config = dict(
    num_attention_heads=2,
    rope_theta=8730.0,
    attn_scale=0.192,
    init_std_qkv=0.0499,
    init_std_o=0.0105,
    learning_rate=0.0107,
    weight_decay=0.024,
    warmup_steps=29,
    final_lr_fraction=0.03,
    batch_tokens=[16384, 32768, 65536],
    dataset='wikipedia_en',
)
Each number is 50 + 12 x the weight over the matrix's rms, rounded and kept within 0 to 99. Layers, rows and columns count from 0.

# down: layer 6 MLP down (transposed), 640x160, rms 0.0907, rows 374-395, columns 0-159
# up: layer 6 MLP up, 640x160, rms 0.19, rows 375-395, columns 0-159
down374:63 64 54 37 37 42 23 52 61 41 44 58 41 60 70 60 32 30 70 51 58 75 50 40 20 57 64 43 53 66 29 64 40 66 37 53 59 53 34 72 47 70 59 43 47 66 58 83 35 49 44 35 45 47 75 41 36 34 46 49 45 41 30 69 71 32 52 50 38 51 39 40 39 26 23 40 54 42 47 75 35 46 55 62 51 75 24 55 46 48 29 41 34 80 42 66 51 43 49 63 45 41 48 34 22 45 60 58 67 55 32 57 37 41 49 46 50 45 46 59 29 60 12 82 56 58 42 45 50 52 60 22 38 42 52 56 55 47 51 39 31 27 73 45 46 71 45 40 50 66 47 43 57 53 55 48 59 46 15 32
up375:53 39 30 39 60 46 40 75 62 53 34 60 56 30 56 49 55 74 41 62 43 47 55 41 46 79 30 67 46 56 28 37 63 33 53 47 49 57 56 45 40 60 65 44 54 60 41 47 80 37 45 29 53 44 57 41 49 64 48 51 38 51 30 42 38 42 54 17 41 27 35 72 62 81 48 68 68 60 43 65 78 38 62 64 49 21 60 30 40 43 46 39 42 51 46 37 53 40 34 31 59 62 52 46 62 51 30 78 45 62 47 86 54 31 43 46 49 49 45 57 61 37 46 54 53 42 49 76 47 47 67 29 42 55 68 38 38 67 72 63 41 45 50 48 70 36 41 32 55 50 66 66 45 61 49 58 63 47 34 65
down375:51 61 60 50 51 76 22 49 66 35 44 56 43 44 52 77 34 31 27 60 54 56 38 44 51 45 32 31 39 62 52 57 64 36 51 39 57 36 45 38 45 52 65 50 46 42 66 66 46 44 53 42 59 41 36 63 77 47 47 45 49 46 52 32 52 60 34 48 56 24 35 83 62 33 48 53 61 38 37 49 33 40 48 51 72 53 39 30 42 29 70 43 55 52 55 42 66 44 34 28 25 34 61 23 49 48 45 60 49 40 74 62 51 25 44 62 43 45 32 66 68 45 57 49 62 55 41 64 63 56 35 33 44 60 32 39 65 60 60 48 77 47 31 39 54 48 53 65 64 39 48 73 41 40 37 61 39 55 36 54
up376:45 07 55 28 44 41 35 55 54 42 43 48 36 57 54 63 67 58 50 58 48 33 54 54 60 43 24 57 48 44 62 60 37 57 59 58 40 59 32 45 52 47 49 58 50 47 54 45 50 71 51 62 58 48 55 33 47 62 37 37 35 49 36 55 34 76 49 46 61 52 56 45 38 52 26 44 58 64 45 38 56 58 24 58 57 69 78 48 42 37 15 43 66 56 56 35 44 49 48 66 60 55 41 37 36 48 56 56 38 63 52 58 54 49 31 47 43 29 26 50 32 47 48 50 42 76 19 63 47 56 36 71 45 63 39 30 64 47 48 57 70 44 49 56 68 46 44 42 32 50 50 50 57 66 56 42 49 45 64 64
down376:48 56 41 44 57 53 61 45 44 60 32 51 61 52 50 46 43 60 54 50 53 32 55 33 51 46 63 42 50 39 50 55 80 52 48 59 51 45 41 49 40 61 54 40 44 70 39 55 41 61 62 38 72 45 41 57 70 55 49 50 61 72 42 45 60 50 56 68 44 45 39 45 38 52 35 64 53 32 43 34 49 42 59 53 49 52 56 58 43 65 77 54 73 65 45 73 61 55 51 31 64 45 48 41 48 59 58 42 59 50 55 27 43 65 44 34 62 33 46 47 61 46 79 49 67 52 41 37 61 59 60 37 51 51 42 45 66 65 54 48 55 56 37 43 66 32 46 65 65 52 39 44 60 32 59 60 66 59 62 33
up377:61 53 47 46 75 61 36 67 43 44 69 57 52 50 34 37 65 36 49 62 45 46 62 48 45 47 64 35 66 59 60 53 22 59 56 53 66 73 51 55 13 32 33 63 52 42 65 50 31 51 34 58 32 35 54 18 58 32 50 21 52 28 64 62 41 47 43 47 53 87 61 45 53 65 39 59 39 42 62 34 72 35 53 51 53 39 43 42 39 51 50 46 50 57 44 37 71 33 48 77 53 63 60 28 37 37 56 42 43 58 33 41 51 35 43 46 57 30 39 30 63 39 58 34 72 48 50 62 58 52 55 54 42 41 63 32 33 70 46 64 46 47 48 61 67 74 50 45 45 57 62 64 44 59 31 58 37 70 44 80
down377:49 53 53 46 65 28 59 42 65 57 54 38 57 50 44 47 42 73 37 54 63 43 40 41 62 71 34 43 45 36 50 39 69 68 52 61 51 41 43 53 51 55 43 49 39 63 47 52 72 51 47 69 68 56 21 73 50 73 46 45 49 78 47 42 59 44 41 56 36 25 46 41 40 51 54 47 24 43 61 54 31 34 44 43 51 46 71 66 59 60 43 43 48 53 44 42 60 46 55 45 53 29 58 53 68 59 52 26 51 66 60 42 45 52 60 25 72 38 78 42 52 63 51 39 47 71 35 32 71 33 55 63 45 41 44 63 36 68 59 58 38 55 39 43 66 32 49 54 48 61 63 52 39 33 64 58 68 57 47 63
up378:53 40 30 48 57 49 79 37 38 38 47 42 54 56 51 61 49 45 62 54 52 52 50 47 44 63 55 43 41 47 54 54 47 69 61 50 40 28 41 62 38 40 46 46 24 51 49 56 48 49 57 50 33 31 54 64 47 66 49 72 46 58 54 46 47 54 32 47 56 36 48 64 47 62 37 53 56 55 35 33 54 32 51 51 64 47 59 39 35 55 57 42 33 38 41 54 49 47 38 50 65 61 35 39 51 35 48 50 52 56 43 73 72 61 46 48 42 56 44 46 43 41 42 48 30 64 69 66 60 66 47 36 58 50 38 37 58 56 62 23 55 71 54 60 48 61 40 50 76 45 27 63 49 48 28 57 41 67 51 50
down378:47 43 53 39 66 57 70 45 31 37 43 51 54 37 59 29 33 52 47 53 42 58 46 39 49 43 60 66 34 62 28 48 42 60 49 78 70 36 46 53 64 53 65 32 59 29 45 52 61 47 43 25 58 41 43 50 53 60 76 57 46 50 27 41 46 35 32 50 59 55 68 51 44 54 44 49 61 36 47 36 31 55 70 63 69 44 56 62 66 68 47 37 63 37 56 49 47 35 43 66 50 30 31 39 52 56 62 50 63 42 67 58 70 51 58 57 58 49 47 27 48 55 55 38 16 33 42 57 62 53 45 51 57 42 57 63 49 54 39 40 61 78 73 50 68 63 43 54 67 31 50 43 60 54 33 46 45 66 40 60
up379:69 39 41 36 30 77 60 79 49 39 44 63 90 88 53 39 52 66 38 39 36 48 63 48 29 48 35 52 65 63 25 63 51 70 46 63 31 27 59 46 47 69 60 32 51 46 53 41 27 83 34 57 57 49 21 67 50 47 62 69 59 44 47 49 58 62 43 64 47 41 80 75 62 53 39 51 30 46 53 43 50 68 56 38 66 53 56 45 33 42 60 38 64 31 53 35 42 43 39 24 32 51 64 22 61 43 63 58 49 47 29 52 47 52 59 47 54 46 53 73 37 43 46 63 39 47 42 37 45 52 79 49 55 65 53 35 43 48 52 60 51 72 59 53 47 51 35 54 58 42 83 52 51 53 58 66 46 50 59 22
down379:24 41 33 64 42 58 34 53 59 71 47 44 56 75 34 47 57 39 36 43 44 57 58 39 52 64 43 49 58 46 58 51 38 62 33 54 47 49 56 51 58 41 58 63 66 45 56 51 31 58 71 65 54 61 47 26 48 28 36 69 54 35 29 39 29 34 66 30 30 53 45 83 58 56 61 50 69 49 37 66 48 51 55 16 40 39 63 48 58 51 46 62 62 45 48 55 58 43 60 52 51 52 68 56 33 53 46 51 41 51 48 60 65 49 46 58 43 24 64 40 27 72 29 56 31 61 54 47 60 34 57 47 40 59 48 69 51 34 56 56 57 37 64 41 59 56 27 41 47 62 52 30 50 54 48 36 59 37 54 48
up380:52 47 67 49 36 44 65 54 48 54 58 36 37 67 37 52 52 45 32 43 69 49 54 45 51 42 59 58 38 45 55 30 70 67 45 26 54 43 57 46 58 44 36 36 60 61 56 34 65 62 39 65 58 46 47 32 52 58 54 66 55 46 58 40 52 41 55 44 48 47 53 50 33 43 33 62 45 41 64 55 51 59 50 65 25 54 44 74 67 47 43 71 23 64 46 48 61 52 45 50 56 62 55 48 35 51 42 60 53 42 50 34 57 44 53 66 50 36 46 55 36 54 72 52 49 43 49 45 38 45 39 36 51 25 31 37 51 57 47 63 68 38 44 59 46 45 38 46 46 43 33 28 61 52 47 41 50 34 48 45
down380:58 75 60 46 58 41 55 50 53 42 61 43 42 59 53 72 56 39 29 51 69 59 65 55 31 58 38 62 48 49 69 76 45 58 60 47 63 50 64 53 46 46 39 47 53 62 65 45 57 50 42 45 54 61 39 56 66 69 45 55 51 41 51 47 62 50 66 60 47 49 48 47 57 46 50 55 57 39 41 61 54 61 38 50 43 51 46 56 53 48 46 57 34 78 38 47 41 54 45 53 77 48 48 46 46 52 33 66 59 78 57 68 57 60 53 79 45 50 59 47 42 50 49 46 44 38 60 65 75 44 51 51 47 42 17 65 54 63 57 62 49 54 49 41 42 33 30 50 50 31 35 36 55 37 52 47 60 26 60 62
up381:53 40 72 40 47 47 45 34 14 46 55 52 64 77 36 50 53 46 42 40 60 41 54 42 34 74 58 59 44 44 50 59 48 65 44 77 48 31 52 60 62 48 68 63 60 48 61 54 52 32 41 62 38 43 45 36 48 73 32 63 67 48 50 46 63 30 40 60 53 62 50 71 39 54 56 24 46 71 58 31 64 57 55 37 45 42 49 63 41 55 39 63 40 80 59 48 56 59 74 35 57 66 41 55 38 56 66 49 41 47 46 61 33 58 48 62 76 48 56 80 42 45 54 32 65 27 52 32 75 27 55 37 65 62 60 45 46 47 58 59 63 45 45 50 60 77 56 40 52 41 67 75 53 65 40 40 57 50 56 56
down381:42 46 35 39 48 53 61 65 65 45 30 32 44 45 27 44 63 52 44 55 52 77 48 32 59 43 46 50 31 67 75 47 56 45 46 55 62 43 52 27 55 53 39 49 51 45 26 62 19 34 60 29 75 42 74 42 61 55 44 41 46 55 47 43 46 45 27 49 31 53 60 44 51 37 62 59 71 52 59 35 55 70 57 56 57 34 26 58 48 75 47 47 55 42 43 43 52 53 55 62 44 46 53 50 37 72 48 72 51 49 48 43 36 58 34 48 32 45 52 41 56 48 39 57 64 52 51 57 59 51 32 34 49 45 69 51 31 25 39 55 35 54 53 57 45 65 30 29 45 36 46 37 35 34 43 32 60 38 48 57
up382:21 58 51 43 56 48 61 28 70 57 59 07 70 67 59 61 50 45 48 39 70 26 53 38 58 53 49 67 35 36 53 58 74 65 38 58 69 20 53 52 46 45 59 47 49 52 54 58 50 20 60 34 54 69 82 51 31 47 27 71 54 52 21 72 61 68 45 42 34 63 30 38 54 53 59 49 44 55 64 44 37 43 20 68 62 57 45 53 44 34 42 89 48 47 49 41 63 47 64 68 48 75 58 69 64 52 27 65 51 55 64 27 58 73 46 36 47 68 31 40 25 43 53 52 79 46 67 51 20 39 71 38 38 49 67 39 56 48 44 69 31 55 53 50 33 49 59 53 22 44 63 60 62 54 55 53 33 40 40 29
down382:42 42 48 79 51 63 37 52 76 61 32 41 44 54 60 53 70 51 41 46 42 77 65 24 57 83 57 35 60 22 46 41 62 62 56 52 36 65 70 67 29 70 56 41 55 52 35 51 52 51 48 94 57 34 54 46 25 52 33 53 51 56 60 56 44 45 49 50 58 50 42 58 70 61 45 41 64 42 55 58 65 30 79 29 61 43 71 33 40 42 60 56 69 69 56 53 56 47 45 81 57 56 42 37 64 78 48 50 38 53 52 62 21 52 54 29 23 32 55 59 20 61 28 62 58 71 54 55 49 64 34 47 46 33 47 51 58 26 78 75 24 70 62 18 57 70 35 18 58 38 67 47 54 57 51 68 54 40 39 34
up383:55 50 48 68 44 54 66 36 51 42 50 51 66 63 53 68 53 36 70 71 44 40 59 39 56 47 60 40 45 62 62 57 70 62 38 60 25 60 73 24 32 54 54 49 49 27 41 54 54 44 51 45 37 46 49 28 55 64 40 77 48 53 61 58 31 52 40 67 52 56 61 56 42 58 54 54 48 39 77 30 38 56 48 38 39 54 44 34 56 48 33 53 35 34 50 61 67 49 42 25 40 35 42 53 68 42 45 60 39 54 59 62 62 44 36 60 73 52 44 53 45 62 37 59 55 51 64 50 75 32 70 55 27 62 45 21 62 59 54 75 30 55 60 37 37 37 48 46 33 46 45 53 60 39 58 46 67 69 43 32
down383:42 45 53 55 43 55 58 50 58 29 40 48 49 41 33 75 62 44 52 69 43 77 78 45 53 41 48 38 68 48 61 31 62 57 67 26 54 34 56 41 52 74 52 21 49 69 29 45 44 40 48 51 59 45 61 60 65 50 42 43 31 45 56 73 44 32 63 55 35 55 52 47 43 55 35 67 68 64 20 57 71 43 47 51 35 64 50 45 47 68 33 44 48 33 49 63 30 43 45 28 25 47 58 60 52 52 34 52 63 39 60 50 75 74 52 50 67 45 58 42 70 59 49 70 59 42 65 35 65 38 74 52 53 53 45 44 64 48 54 64 48 31 77 66 40 44 65 32 75 74 60 55 71 39 55 71 57 38 37 46
up384:35 67 56 59 50 53 42 52 51 54 40 51 36 58 32 55 51 65 40 68 35 51 46 39 31 59 59 40 39 51 54 60 44 39 58 51 62 50 54 47 55 45 50 48 60 40 54 39 55 64 45 28 35 48 44 60 49 51 29 46 47 52 56 80 23 69 69 38 75 36 49 58 47 54 53 34 53 39 66 41 38 57 54 35 69 79 44 56 46 48 51 56 50 53 45 31 59 45 52 46 67 42 55 46 42 51 48 69 52 44 43 60 66 54 45 44 25 46 43 58 51 27 61 45 42 24 42 59 49 66 52 39 35 56 40 33 69 73 60 51 48 36 45 76 57 40 74 56 40 16 33 49 15 58 37 63 51 64 53 43
down384:30 60 58 63 46 43 53 55 50 71 75 62 21 19 48 59 59 67 66 79 42 56 60 20 35 51 66 50 56 49 73 16 39 33 56 51 50 42 53 56 87 37 63 63 55 51 67 33 38 61 40 32 49 55 34 45 59 31 44 33 39 52 69 61 41 81 59 69 41 75 55 54 49 35 50 69 73 62 64 53 47 28 49 47 46 57 61 63 64 58 40 40 32 53 62 52 14 61 70 62 64 40 66 47 44 42 25 62 44 53 45 46 60 62 59 46 70 61 41 45 64 39 60 44 28 18 48 41 52 41 58 50 43 78 39 30 60 47 61 72 61 62 48 28 45 40 60 62 66 64 47 33 30 71 39 29 73 52 63 44
up385:51 53 56 58 69 59 55 46 53 42 33 58 38 61 46 69 62 42 49 26 50 27 33 33 63 35 64 53 34 50 39 49 32 67 62 68 72 61 55 51 42 65 44 43 65 32 56 43 58 67 71 46 33 37 25 48 42 73 42 43 71 78 52 59 53 68 32 36 52 45 73 72 43 36 36 51 46 58 42 54 37 48 45 44 57 83 37 58 45 66 84 61 64 29 47 45 62 48 62 47 44 52 42 37 49 54 57 39 64 55 62 42 72 31 53 32 39 57 42 39 48 51 49 44 61 47 36 39 45 42 51 34 47 49 50 41 65 61 63 38 51 43 48 50 44 61 58 55 27 45 53 63 42 40 56 60 40 74 41 50
down385:36 40 36 41 48 56 44 61 44 37 51 76 53 64 69 44 54 50 45 42 58 52 53 29 52 48 61 57 47 65 74 53 57 66 40 32 32 76 36 35 28 51 39 23 28 40 46 54 50 40 42 54 58 45 55 48 40 50 69 59 42 54 38 66 53 41 22 58 52 38 33 60 42 41 45 47 43 60 46 59 68 74 65 55 47 53 72 59 53 34 67 43 60 43 45 60 40 55 40 67 48 66 58 61 48 54 62 38 35 38 70 58 24 52 67 37 48 45 37 32 59 49 47 50 45 65 55 41 47 60 37 54 56 45 65 32 49 49 50 39 54 71 21 61 46 42 49 50 33 53 47 42 39 66 53 49 77 60 49 50
up386:65 46 56 48 39 55 34 78 51 39 51 40 51 45 41 41 40 44 53 40 51 52 37 44 47 49 57 45 46 48 91 49 61 36 46 49 34 52 63 42 54 47 67 18 47 54 64 67 64 56 45 57 66 51 60 67 67 51 64 30 47 71 57 47 48 57 62 63 52 50 53 48 52 59 47 55 60 63 62 76 67 68 48 53 37 44 49 41 34 54 47 70 32 55 55 25 41 49 73 42 72 51 46 38 52 37 51 28 28 37 59 67 72 52 46 38 61 54 44 47 48 65 52 75 64 66 49 40 69 78 45 73 42 71 55 48 55 41 53 46 52 59 58 46 42 73 31 31 43 74 68 64 53 59 58 38 66 65 31 45
down386:49 50 37 55 58 46 61 35 51 67 38 43 60 48 49 57 50 53 43 48 56 53 22 47 58 52 42 48 23 45 38 54 44 67 38 47 46 15 40 57 60 47 66 45 36 29 58 69 62 27 42 63 50 25 38 30 40 47 68 40 43 43 30 40 50 45 29 56 32 44 65 31 46 58 60 46 33 40 53 45 38 30 44 53 56 68 67 55 30 36 58 53 48 35 57 49 38 46 43 42 32 46 24 62 63 66 35 53 43 39 31 32 48 59 59 58 41 49 54 54 37 62 63 68 52 68 50 41 60 59 33 47 52 53 67 57 42 40 49 53 76 34 53 40 29 52 49 33 52 78 54 52 63 77 54 42 46 51 52 58
up387:49 48 49 37 46 49 25 66 37 42 52 78 58 43 47 52 56 43 61 43 57 52 76 17 76 40 50 38 45 46 70 49 49 42 60 62 61 67 45 72 38 68 44 29 69 70 55 24 50 34 51 50 54 61 48 51 51 51 47 47 57 64 60 59 46 59 36 54 45 67 49 50 51 65 66 61 75 38 33 49 57 68 48 61 21 46 53 50 42 49 53 50 55 52 42 41 51 47 67 48 56 39 62 48 69 53 68 57 37 46 56 44 46 50 37 44 64 76 40 66 50 67 47 22 23 42 46 38 40 42 49 40 44 24 41 63 52 44 70 49 29 35 59 54 44 32 66 55 46 56 44 54 64 45 39 37 46 63 58 65
down387:57 57 50 58 75 50 42 48 44 50 90 61 52 60 35 16 60 49 62 60 49 59 41 38 31 60 56 60 34 54 63 66 43 36 51 65 60 76 51 38 68 42 39 40 31 67 59 46 44 35 76 50 44 38 71 43 37 34 52 56 78 57 55 53 80 55 50 43 67 37 41 57 56 31 66 65 58 65 63 68 65 21 57 35 46 61 55 61 60 57 57 64 42 20 46 49 79 63 61 50 50 24 46 45 66 46 48 54 65 43 56 42 34 28 30 48 52 81 29 66 50 35 69 50 31 33 60 71 26 36 43 51 40 66 60 52 36 52 56 49 48 42 37 64 47 43 52 50 44 39 60 40 52 39 35 43 37 77 51 59
up388:46 59 42 45 48 44 55 61 50 58 27 66 45 55 75 52 27 54 44 37 53 32 48 38 62 47 44 76 48 51 57 52 36 35 27 28 65 57 49 61 64 46 64 34 58 58 72 60 61 54 46 18 31 29 58 50 49 35 88 48 25 46 32 58 61 42 51 61 57 42 44 56 64 53 56 22 50 57 56 52 57 61 64 23 61 45 56 50 59 49 58 76 47 76 54 56 54 48 50 66 39 72 52 54 31 51 35 49 81 43 46 63 46 51 49 19 65 54 41 54 54 25 57 58 39 48 71 59 55 52 66 59 39 50 59 35 51 46 51 42 54 77 60 54 58 48 38 39 47 66 64 48 47 45 69 57 52 46 42 44
down388:63 25 40 61 37 36 48 39 38 26 38 62 47 33 67 64 61 38 57 42 44 30 65 32 56 39 54 60 55 47 66 54 50 57 59 54 56 37 51 64 52 39 63 36 43 43 60 77 60 58 41 66 66 47 55 42 62 65 68 72 35 64 28 45 39 55 57 55 37 48 52 60 68 52 67 70 37 44 64 35 45 39 39 57 80 50 41 56 50 53 29 28 61 48 59 59 40 57 57 58 46 70 24 52 49 63 65 55 45 60 47 43 59 50 45 50 54 58 46 33 44 49 81 40 28 27 63 36 43 25 43 53 76 47 43 50 54 51 70 52 34 67 59 61 61 61 35 46 43 81 55 58 45 77 86 67 57 62 48 66
up389:35 49 68 55 40 41 32 55 63 35 49 37 35 50 38 67 59 30 77 46 46 53 50 43 82 35 40 62 77 62 49 28 47 57 50 65 37 52 69 43 47 42 52 31 18 59 67 36 58 55 55 48 32 37 40 46 50 42 56 74 35 39 58 45 32 56 44 65 44 53 68 41 43 66 55 31 58 87 50 63 14 71 44 61 45 52 42 42 46 69 42 48 58 51 58 54 65 36 72 35 52 50 27 56 30 54 20 53 48 44 55 62 28 65 55 75 34 20 50 76 57 53 70 35 65 85 62 40 52 57 41 48 59 58 44 47 57 43 55 54 62 70 45 60 47 51 72 56 45 61 61 61 54 34 47 50 71 47 43 50
down389:66 68 46 66 47 35 44 51 44 58 35 78 56 59 44 37 50 41 51 47 40 36 33 55 44 70 69 67 66 62 71 56 48 45 67 49 66 73 65 65 53 58 47 62 45 40 37 58 51 47 57 39 42 58 19 59 71 36 54 38 50 28 53 63 54 49 50 53 65 48 43 52 49 57 63 53 58 69 31 51 48 61 82 70 64 66 34 63 33 45 66 47 54 59 44 70 70 56 49 46 47 52 50 62 51 43 36 59 63 63 38 28 18 45 61 72 37 54 18 69 51 50 71 49 52 75 62 72 58 27 51 58 44 64 75 46 44 51 50 51 45 55 41 51 75 74 56 36 50 77 52 46 42 37 68 50 64 48 65 41
up390:61 47 63 40 35 60 78 35 64 64 55 53 50 50 31 38 50 44 53 58 64 37 37 56 07 56 61 43 45 55 69 48 48 63 58 40 53 41 54 52 59 53 55 60 37 44 43 39 79 39 14 46 77 56 57 80 49 68 36 44 70 66 60 48 48 89 75 65 77 65 58 28 26 47 35 37 29 60 37 34 82 43 25 57 54 61 54 40 52 43 52 53 49 53 64 59 77 61 49 48 70 32 45 39 66 41 61 71 37 58 52 62 90 29 59 59 81 39 31 41 49 73 45 31 45 49 71 28 53 31 58 59 30 42 67 60 63 23 52 78 50 56 71 62 44 76 60 35 31 61 49 31 34 53 66 81 37 74 25 56
down390:23 57 61 63 57 42 46 64 49 42 53 71 29 64 50 48 35 64 63 73 60 42 48 53 00 71 44 45 50 60 70 64 36 62 33 37 43 56 35 25 56 38 45 42 41 47 42 44 42 25 15 43 52 55 53 54 36 60 38 36 60 75 47 66 29 45 58 42 25 60 46 65 45 52 25 72 46 44 37 59 47 34 52 46 51 18 63 43 45 57 58 35 34 78 50 40 92 54 49 37 32 35 25 59 57 78 58 81 48 76 52 61 57 49 68 38 47 63 48 51 45 38 38 30 45 35 60 58 16 42 37 54 59 27 50 29 47 29 37 82 42 81 65 39 13 56 72 43 44 76 60 37 63 39 68 24 73 60 25 37
up391:37 45 41 45 41 68 57 40 53 58 46 59 51 55 36 51 66 47 29 52 46 46 56 53 39 54 40 36 38 66 61 37 44 51 34 44 47 72 48 69 49 44 38 51 64 55 51 37 62 56 36 60 47 71 47 45 49 46 57 47 39 44 49 49 73 38 42 70 44 59 54 55 49 61 40 54 63 60 41 46 49 46 51 47 38 60 48 49 41 48 62 61 36 60 40 48 43 41 53 50 67 41 46 50 44 63 32 63 51 53 57 35 64 38 38 55 45 49 33 45 50 52 50 40 68 46 57 51 52 57 46 49 37 60 56 60 57 46 73 47 33 41 86 49 64 38 48 57 51 57 54 45 50 59 64 56 52 50 16 18
down391:27 44 46 53 61 74 46 53 41 54 58 60 38 48 35 54 46 60 59 53 46 52 71 66 70 55 34 44 53 36 38 53 49 51 24 54 39 58 28 51 42 60 48 24 51 40 59 32 65 52 65 51 59 75 42 51 43 59 47 47 43 40 44 50 55 44 34 65 35 63 59 48 47 63 59 64 55 49 56 52 23 45 52 61 36 69 47 56 47 61 69 40 54 46 46 51 39 68 55 54 49 52 40 59 38 67 59 63 39 56 57 43 48 46 62 49 54 53 55 61 33 72 51 36 45 33 44 43 65 44 51 44 54 61 47 45 49 31 39 62 24 49 64 32 59 41 46 48 40 42 46 41 53 65 62 61 57 44 48 45
up392:77 62 54 45 48 39 47 47 40 47 52 55 71 43 67 62 31 37 61 39 51 60 49 40 55 45 36 32 46 31 45 52 68 63 56 53 57 62 38 54 48 52 49 43 72 56 36 47 64 59 62 30 44 59 55 55 41 55 37 53 59 50 38 55 59 65 46 45 54 45 63 70 52 45 54 64 37 72 62 40 47 36 35 45 74 67 69 57 52 46 49 59 51 45 58 45 29 48 75 53 50 53 28 37 49 63 58 48 33 52 44 53 44 50 28 59 34 58 45 30 39 42 44 56 39 45 70 37 47 46 56 30 57 67 45 46 52 71 66 54 56 41 53 43 65 49 34 63 38 41 41 44 58 54 54 51 48 59 40 39
down392:64 38 52 51 55 59 52 43 48 61 59 41 51 39 82 71 56 54 53 42 47 42 65 46 40 71 49 41 48 59 62 38 48 48 37 44 33 44 47 44 43 62 66 60 56 46 43 60 58 34 64 37 34 65 57 56 52 62 39 72 83 72 54 43 42 48 53 37 20 39 41 57 51 53 51 57 50 58 47 41 52 53 40 48 47 49 52 67 52 51 38 50 70 42 50 50 58 62 58 51 47 52 62 40 46 60 35 46 49 54 46 47 36 52 41 58 52 53 36 31 36 56 46 50 63 40 61 49 68 67 57 68 40 55 26 26 46 53 35 58 52 45 59 33 38 58 60 42 48 38 50 56 47 47 36 49 49 43 27 48
up393:67 50 29 44 52 62 63 51 37 43 50 54 57 37 66 60 39 54 53 51 57 63 58 44 36 37 33 47 25 77 90 72 46 45 56 35 41 43 59 55 59 39 49 37 48 54 44 54 56 42 44 49 47 49 66 56 47 52 82 55 34 45 75 45 58 55 43 51 46 81 53 54 70 45 52 30 59 46 41 44 44 69 36 39 72 53 62 31 68 53 76 55 41 20 53 50 44 40 33 70 31 72 66 29 40 59 59 56 52 41 65 67 59 38 64 40 59 45 40 61 59 51 36 63 63 25 54 47 36 59 62 64 31 46 71 55 63 63 51 65 50 79 51 42 60 50 49 47 56 49 75 45 41 70 41 55 66 48 28 49
down393:57 65 12 60 60 46 44 72 57 63 43 54 54 30 54 44 54 42 61 59 34 54 40 34 39 35 41 48 38 57 58 44 41 57 37 44 54 46 63 64 55 55 67 60 51 49 47 78 38 33 65 40 43 31 62 56 38 55 58 54 42 71 55 55 42 29 56 61 42 62 59 64 73 27 71 41 62 43 51 57 33 63 52 53 40 58 44 60 40 41 64 50 56 43 48 63 32 27 56 47 51 71 57 54 43 49 35 69 44 45 52 61 55 43 30 54 43 51 45 58 55 53 71 57 79 44 63 59 61 41 48 41 69 75 70 32 52 51 32 52 61 70 43 40 44 63 61 44 63 45 58 45 40 47 27 63 46 40 65 47
up394:42 35 41 48 48 47 48 33 50 53 47 61 30 37 48 60 51 42 41 34 40 44 39 29 73 44 34 41 40 62 45 55 28 34 62 58 34 61 62 07 35 53 24 34 36 41 61 41 50 50 75 50 63 32 57 48 55 52 53 51 44 64 67 33 60 60 54 36 39 48 35 61 40 52 81 56 48 74 35 60 39 57 39 44 63 36 40 39 50 48 38 38 07 41 34 38 41 83 45 30 63 66 59 15 67 45 73 36 46 57 34 51 57 32 87 47 41 27 35 61 57 36 41 39 54 50 60 64 49 64 28 80 51 54 42 76 70 71 21 42 63 28 58 40 48 36 63 67 31 78 57 36 36 44 52 62 56 63 52 77
down394:33 35 69 48 47 44 46 70 40 37 45 64 52 63 59 50 62 37 71 62 65 40 62 49 53 72 36 52 51 30 41 43 52 51 51 69 81 58 36 38 59 34 50 39 40 49 20 68 51 45 30 49 69 51 66 54 34 70 64 58 40 44 56 45 66 65 59 35 52 68 49 51 49 28 38 68 64 53 44 59 45 43 65 60 67 59 52 45 52 74 73 39 48 46 43 48 65 69 61 76 58 45 53 21 40 60 66 60 52 49 38 49 36 50 41 59 64 35 72 58 53 36 52 29 35 46 40 53 68 56 58 39 70 38 46 67 31 68 41 40 60 37 43 37 56 23 69 47 50 29 19 55 80 50 67 31 31 26 64 22
up395:49 72 70 38 44 60 46 60 61 49 74 44 36 65 47 63 44 39 42 43 56 49 59 43 53 58 32 43 40 48 56 54 37 61 49 51 25 30 50 68 43 48 51 60 71 67 62 56 52 61 45 58 61 80 65 44 48 34 59 63 43 35 39 45 53 50 36 43 56 42 70 32 71 33 30 47 60 40 61 55 43 58 37 49 44 46 62 55 42 45 43 44 48 57 44 76 49 22 72 45 46 62 19 42 53 40 39 36 44 62 40 29 43 35 59 60 41 46 43 68 49 41 56 34 43 44 62 45 40 73 57 47 61 51 55 43 69 43 64 50 34 58 64 50 63 50 61 35 75 39 34 62 63 39 38 46 35 62 45 61
down395:67 50 65 57 37 49 52 44 30 69 45 48 55 39 49 43 54 55 73 54 55 44 54 38 19 81 47 57 81 55 74 45 63 55 52 45 64 65 42 52 44 63 50 55 72 51 61 57 37 55 44 43 61 52 63 61 50 53 44 43 53 49 66 51 53 64 54 64 31 55 67 46 53 76 50 43 39 46 34 59 43 50 57 49 53 45 50 58 41 58 54 49 48 53 49 56 53 39 28 50 39 24 51 47 55 36 55 62 51 66 48 60 30 42 46 43 38 49 25 65 46 54 52 63 60 48 28 49 44 51 51 46 45 68 59 41 63 39 52 56 45 57 24 54 65 62 52 73 41 46 43 57 37 22 50 61 43 26 66 66